From a checkpoint of a small transformer trained on Wikipedia: rotary positions, attention sinks.
Each number is 128 + 24 x the weight over the matrix's rms, rounded and kept within 0 to 255. Layers, rows and columns count from 0. Numbers have three digits each.

# down: layer 7 MLP down (transposed), 1024x256, rms 0.0641, rows 369-415, columns 0-63
# up: layer 7 MLP up, 1024x256, rms 0.126, rows 370-415, columns 0-63
down369:096196121143158120125126127115135157143118114060164126114117128107117131168147099164067116118151098129118132128134154118096107114111161154130159144187147130122138055088112094162162122136134155
up370:089127076100133147133106132085151113167178115138115156176143141142129151112166140079115121097111126152107144156098111086098151109126148120144104142148088112081154104142131106132096113086108115
down370:132152140135141121103123112147109136168127130098092129161110096116104141131156145199119120103114136156109115135143123121111143165085115148138103123119094135109147115115139117136141125097126099
up371:166107134144116135128097138083077143157132126103136123153127119103169123112125128121141120116129153144165121175103119117128147141106140106124145132147120116151118141088139151138150169126149115
down371:108142118128118101135139117148091143120128136085145114132126106114121130122130149133110129099117112128109107162130138090121142103115123098137152104126155132100155076106168148143158132123127099
up372:078178124148099143131142115092142143096093135160105145097141128156083164098100133121175137124118140121084076139129163185102184104130186150139116131146184114144121117123143132113083139124131112
down372:094121154159101117113148111167092102123114138129155163084091105138124111113113107107168129147154087138099136162110163084133179112135109088144108107136098104149123118155125115107180085094140146
up373:113127101149194100077135135081136155111144102091144165111153136131122103122112181113081144121108117101091151168111142108096114103139078144146123140096160162132146137124124118127097123142092114
down373:060126073100127123098111147146138103117163147101096148146144095110142154156120125136102124137092128151142075136151152113147182124120140105121133128127102084132064144100075133086111172110136110
up374:112111095132107169161111134122118136131152122133127119107101090134146106189129110124135129103144161140097130139107137152171134153150078135091117108133136122120117111127109069119134124172121106
down374:108149095122106134171110106145122145110144141136125120096116120134130162129120144164132121128169166157093084130112147152132143141150126144138119143089135177131117120102099106078113147166148096
up375:130112110128144143116121125081127134151140125169204147100132136130129144088178138135118136133115090150169104122128123088149134134101101169144124118164108123151068148160101130151133097168153137
down375:087098114164133144201129150137094110114116141133130083137125151078119121165150129118152145136166092135122139088136146140132142134085162175121089121139137106095144050138124123100158137157132107
up376:157082088145122149146097132121129134140106127156161176159119148104148092122110132147129123120133105107096120107179155075120080169099136115100113124139114139129102144119109111134129150071132106
down376:121143098098133156112142108176122182109123150129135120182097103123124146184141140086134114142105124158134102118117119106133150071127101133083133093174167142123140134145164139139108135141189127
up377:113099109149151090150115140116109135142136084135123147096115120142171120063099162166120114052111117146127142151121121131141143118063139126113170101127191107133122100105135155177153125129142117
down377:113162127107101090178082146072143183083115136089149126161144092140175154091161151169164107116143126133148163141132138097138123157177146183119143107116116142144130091123159177141152121085110127
up378:096135125119105163156163150124103084132103138147180104130134122123155108114135141139127142139140137167110093171131086136115137142135161136097154129128099101110122125114111114136104155117160098
down378:173088138116119149154088113093108170107126115106117094130080133134171123128150110117116119114127090091097162138107114166119119152117123143101137160173153094120067135152153156135146089135150105
up379:140147128094134166148106121145139116116188115131113118121160126157158152138148125131141119132137150119134103131184130128154139146106167135117116115136160153125105115153118081121128172150116136
down379:119124171097087166139111081152116102151120136093140161166132111112110173106158135092120115139158113118075162102134126076138112147127150110181164151103117113101151121140135086117154124131150118
up380:157143113146128105155105127133129137150131142090120108107118164098134090132134151101122145127147137127134139100132157169125144151160164099117104112121125119169125099159141121123121129135183141
down380:176139160112125119099132146116116128168084160138088117124110114137125101108141136102151111133114109120121109124118130131074142153131126184130144124116149165160178131120102119107138147136114141
up381:094068146123125103132106114138106138126118135131134172112181093118147097151095120110171132134160108105090116153127151168156134145084146139125134135121112143151131135116143130109139144128107128
down381:129146131143136104169136100111133134125101136139143083109114153149159115139174155117138111122102126145160095127122119118130150121123132079159097109110132136099096140126079149105136133162135114
up382:121149092084128155139137115145151134189111141096127137120127120147158118084121136174130131124167113145125087117126111118117098140142104129117115137112110149172084171129118153147142105099127138
down382:141150134089133134082136147134147110130118093126138086137101135097098100113119093100100098075067138145131166119123119138106129135143126119095144148171129152113107119132186129106184112118122107
up383:134129118147163126079156130137109147096149151110130126126109131173117102158145122148105095136107137144113140143106146102124152145124147133086095105095126147146124112154115156121088141115137138
down383:103140139141160100074181114171125139136174124114116160144102131128136119104143088144150124135123124137113133171150095099124140161150127102118095086068134118149145078101153126146118122127131133
up384:123121086171114151142164163105122099151129137139122154119104103110130148076108101098139126160137136102146127129108131151136095111158115128110103169108098105110095137110109140135123131173126090
down384:145141100124115145113153133138133139125144144134141106133089115122166160099139136152187106160115131054097180104123136146115147150123109148129119176146178101076112118106071167110135168082155120
up385:141082110111158097120172095145135076147105137186132120133110140148153140151043099114125153112128107115158149144115102119089097148154124150126144162156096168137108153119126141131136117127152098
down385:146155133167139113177133179086178110105110088115103130099171147112128133114107103123090138052145131135135121143134083160126172130084140116109143142150150130103107117157155152127136160119126112
up386:130148124141142111085155151127161148096141157130157143132123157163122089151136113155134142098130112124097050137096119129093137169145116124137144127129106114146133158103119122161126163131113147
down386:116099156127143153175099091137112139150157138140149147161113164147088132089107123116124154148167139141150137093122154103130150093129107118120140107118133155159172149135104125109109102120136126
up387:087135115102102138131099100160124094109111145076152079160106130126096136137149124083118120141134147119093130109138117061121118129111116106129088182152096135141155127124114112170136119136121153
down387:167100111140167117131160079088139139107151077118166151129085097124179157101171102124107076096146130144131125139141111147075090132154136136094164137184126110158124125111092128130142129132103114
up388:122157119123124119117109117075110085090108139138117136167110168120137121157124104079112145120101140118141132163146132132140124169116144085143133162142102118152100160107131156129140096134125120
down388:131113133139121098097071093111159136129131125103135111137107115139129130144156146145114143107104112104120138131135173112114098127126152157119094118145122095136162102124144127116118120128139105
up389:105126121127168164112138129107111170076134148113141126115156076071125132113120125167104112118145106125123126128129150086105160180112148135084119131123098137113120083129157101131109150132147102
down389:098109105123175126145160136191162129139128129151127117078106110162108154137149118126092083109099143163133135134093169146141166157153143145140099114143138121107113080108128115119147159168123113
up390:088137126130122176167101171160153170103095122165108150153147138127103122164097119113119072117127150142133101107111109143162137155165113092158138101093118127105094137102195160116137149092092142
down390:137110092118130150103150125147149131149126076144144146153146106131100120127137099125110154136152132139124163119134120129131106128150140125107152178158167139147111118142139149099094131095130134
up391:117146112145130106161119123139162091101134147091129110157129155140152129082140154097151178118138121109085147132118129122156096149112113168132105080121128110147162148106158120108142151134130149
down391:142137170153131158107120145139126144136135101116096133185169110109134100099153150120118128152112162120141133097119144114088094147116157125179138136110157139096117151130182140101154147072136138
up392:127176100099119148127156117177111151163104130155156128143125152161151109129126147140142154126114159147124131114139129155135108136107106123094136098089146110164164167165150136107127111158155084
down392:109149089109132107132142135121108111123155125104157106132114152127142134120111117161136106155118110159141119113119131124120142123137176139119120060085122127121117125140085135114116128121167142
up393:144097090191158124118109098133160101112097117128125149082156130140114105096093145093134134129138133080097085129144164135081122106103114137144114152137141099144114113100100093110109144074101111
down393:128094103105128121132151097102119128153147127124117148135166115098120144122113094122125163097115110133114122132134109106142121159127132099173119107107119135131094155116101133109102167120119135
up394:134097098125139105158149152099131154142121088100151103149076116135151114151152105138113122146121122109131115132093145137128118122177140143127130129126155106103122104106104080134110168108089139
down394:151132153149158170111158156150176124125149093118095141072150114131098152122132058120136159111150137129110129111122128119129157175159140151115149137094138139151142153114174149150145109134123119
up395:145105133173109110135134175124101109122142164123097130125122160087122111105150135129120141137116155118090096133128122136159093144148151107080123139154109081113114130109111141150112143133122068
down395:111153152091137149104133069131113113113136119151139097127103160122122120104138111140157116105107105093074133143138130096112136150152124128135151148136149131153065087181127139124145147128150170
up396:143146143112159175180124088143116114116122105112129130090124124144118153116127110091150138112107134142134093141121153100147173144142072136153137085100175106167106139186075132098151132110147167
down396:127145129113091156110142113116127131125095135129182099120106168136128168121149108136132117154152145153119165106089143107147109128084091150118135100134152187097147165177116153143126112171137121
up397:146134117085130149149146093140143184136122139133151131144088127111137146143154161113131140154141109120167118143142125137115122165130144142137108154093154155152120135131160129080103162132149110
down397:115107113122133120106075121112142111117111138114159151118151117173088133106109135104119114153119138118168131137116106107112143118176125150135124118161150156133154095131169140125148132119171131
up398:166147064072144139093148137165131161151126133143128102101123147159158104109157138176123107120155131138118135147156161084101147159082120140131110098159114114134131105143112119114140157114113146
down398:116149085106116135089094121142140118120119139145124139147099134153120132113125108171126123165132147179141111103152172114104161121104147096131156124127148129162106120151123114159147167130113134
up399:138111114130115153171123130153106124108092131155148133143181128068129136152142126127127116134127149144142081134089177151162104123116121153153112166170159149131152134115125140135143137128163146
down399:166171152144141135141170119105125093115079083148104101110140127141113138149111058090100134129112153128081110175101158105141147115126085089152134147064107094103131133155096166100139127140125139
up400:133160138173117118158124110145123151128168141114143189130126126141158126118112150111115115140075140141140109135111133117127111102112102150126116141120124146127132171168102165127123123114156147
down400:139086119113163133117125115136105145144114137135158111093129083151135094114140123127090121077118085112150142122161127097111108107124142102146128133120075146084126099106131141123152127111094138
up401:131101152089134148139128105119161106105138143111149109143135120151084123150174158171100132128146120135135106123118124123164118151146153204085132139125105119144145164124135148092120160146111143
down401:122085139114171092104068116131133094147155130124141163074125161137139123137123107154146136135059137142144093127157115114133138102135171098162104094123140156134134111152125080132163133136130149
up402:140116107132092105107101103144149113106115164153114099123117147130122106114117120084141141133143133144151132137099106129152112119176114161112111125157112112157114136157123199077097142197148149
down402:102117125117153140137128115110154142172132190124126104155147105127136130092162107137194173113145121090098128090087109125169120134125114147156173100137127096146131181084109098133123137093125145
up403:115122132115153146150156126080126145126144119096139126153139105111153117147087169097092125137147101123151138131119145093110151123110149126138168146108152109094146130150143142158117155123120146
down403:128150120144140118071140105084121148134110137148101117121121134130171169117149126118147096115120124112137116144155126146139131179139100144114175156120106096146152151115113127132147115126116154
up404:122150134161118122132149142130140111166163121118154131134098123102143164123141111138130108156186095143133123122159134172158144124121117127139129114139122132177087123134124159079146139125136113
down404:124113108128126074139097145150128144170124162135158143136100114137128105079137121129141087119130101103108126154141104089133119134122094106155153149150113145112138125087103144144115140128117155
up405:103158103137113109143134139129133105140141141122114119159130133115139114139102133142120113139135141092101137154130181117137111152128063141084122150102134125171128157146127117072114134065117139
down405:134138144127155124125107133142134133106095152117141133099100132156149113149145138117127106115152116146104094156107154140089141096153100098121132128112129161117146138135146122148111082153156126
up406:106119124123119126122134129136138112117118160116137113134100096093165103122088137126159143139116155059130134117144144104146124097125142154114117116133111123102133157136129153143108161097124111
down406:154115165140146142124142142135152147138136125101127156141122095155142089082094145135255107192135130103101092131151124136119157141134136102142129150086128097151122107121115147119082144139129143
up407:172123162122121122212122121177125097148079133133135137188143169095125167101121124107121117104139148136142132123124141202119169145126106187140138121148102133145079156101185151091131120118104112
down407:088151122160124113120160133163150112088122106112141136067126165152123129137140113125116186109147103126114151101110120149122090140106121158112095135142110139149118201174163139108103068175145117
up408:102084094145101099166138195132207133147155098179104123150152100109141096156109117101132094085158077116144150141130126118092159116178101132089106177139154177097140135130084143125114111144150153
down408:108117108129130165111155144153104089114162141130185119128127145157144125098154138118138119201125160106112121105076135135132131139128141125104152094140119123135108156123109135099129157152146111
up409:107116101120110105098147118114125128114129129108121160097114173142155127125107161138101102132144115140146132092127119118130098115112113143117110131163128105134140140136161124132123103128120146
down409:130116176106158139140135148157127139139149140119115135131147123127115136111133114151107147089141146134130084110103095136133144139137106108133144146164101150123110139132162099131134125122113142
up410:123125126153117139136183137118162121138162156100146131137114130109182110115154137121145130132132148144169126100147110135112148167179130167132124076139131143147092160126142105151094135113091112
down410:120117119128148143142089163109150108153156158128119108147106149119154151141119140117164119115173164116115100126178137141114093129072138109145114128133177152139101132105119128150086115153145149
up411:105099086126106102131102138067124147118125181119112108120127088093148119141118118163136122123063104136089124116112141176126096134121138154120138126145091140112153129127151137121127125104090117
down411:143114093098155193099118130067106143136111142147094097114105124153164158151129137145113083108113147170103169118096106117156137146158134123157054139076092102114140088140139097140121127102134114
up412:148114132118098108105114111198089105096095110141116164125129146134126087123128126114104167122125153126129117092112132132112141189153124110124117122137113095121137140167160133095110116096112114
down412:106130143128116139095096140120127138107165080108115094086114137113108131146151127140173115102172141147126098165126125107150177119141112115179118107144087123143127121122142143087109120115147120
up413:134129114098160098105098169117154130146164152106114109113090121155122117089144079120173096134147168128118112112110140158091144147140100125131136128091112092130140172127149119103137139107101114
down413:104184122135119100125114163117145142146093099130083119158132165119142129097115161156187130188157137227117114103140142066122154139151114169090119121100166095087128149108146152158169051149115111
up414:088136091165072121120063117143151084130125130135171147125110151130117138113151166131111094136143116135115157124140114124096152150101130141131124103157096134147161119110151139126138127131134107
down414:144124122142119171149165086102142076104091110111104121134143168082067117149162153104123121058122091134073156129151143115120148137096134150137124145115133129098120104173096145137134114145098095
up415:149111140139116174115145119152114090135162122109134150123130139076162175140124099113115130140140102143167124128078124101107113106140142127169122143155124127143136084167142133119135119136112172
down415:153135097076177145083138132105103104134105199113149129118132124111092166109136134120131139122125135090098126100122128099131103128107104114122120090118131143164120054091127114129110150118163118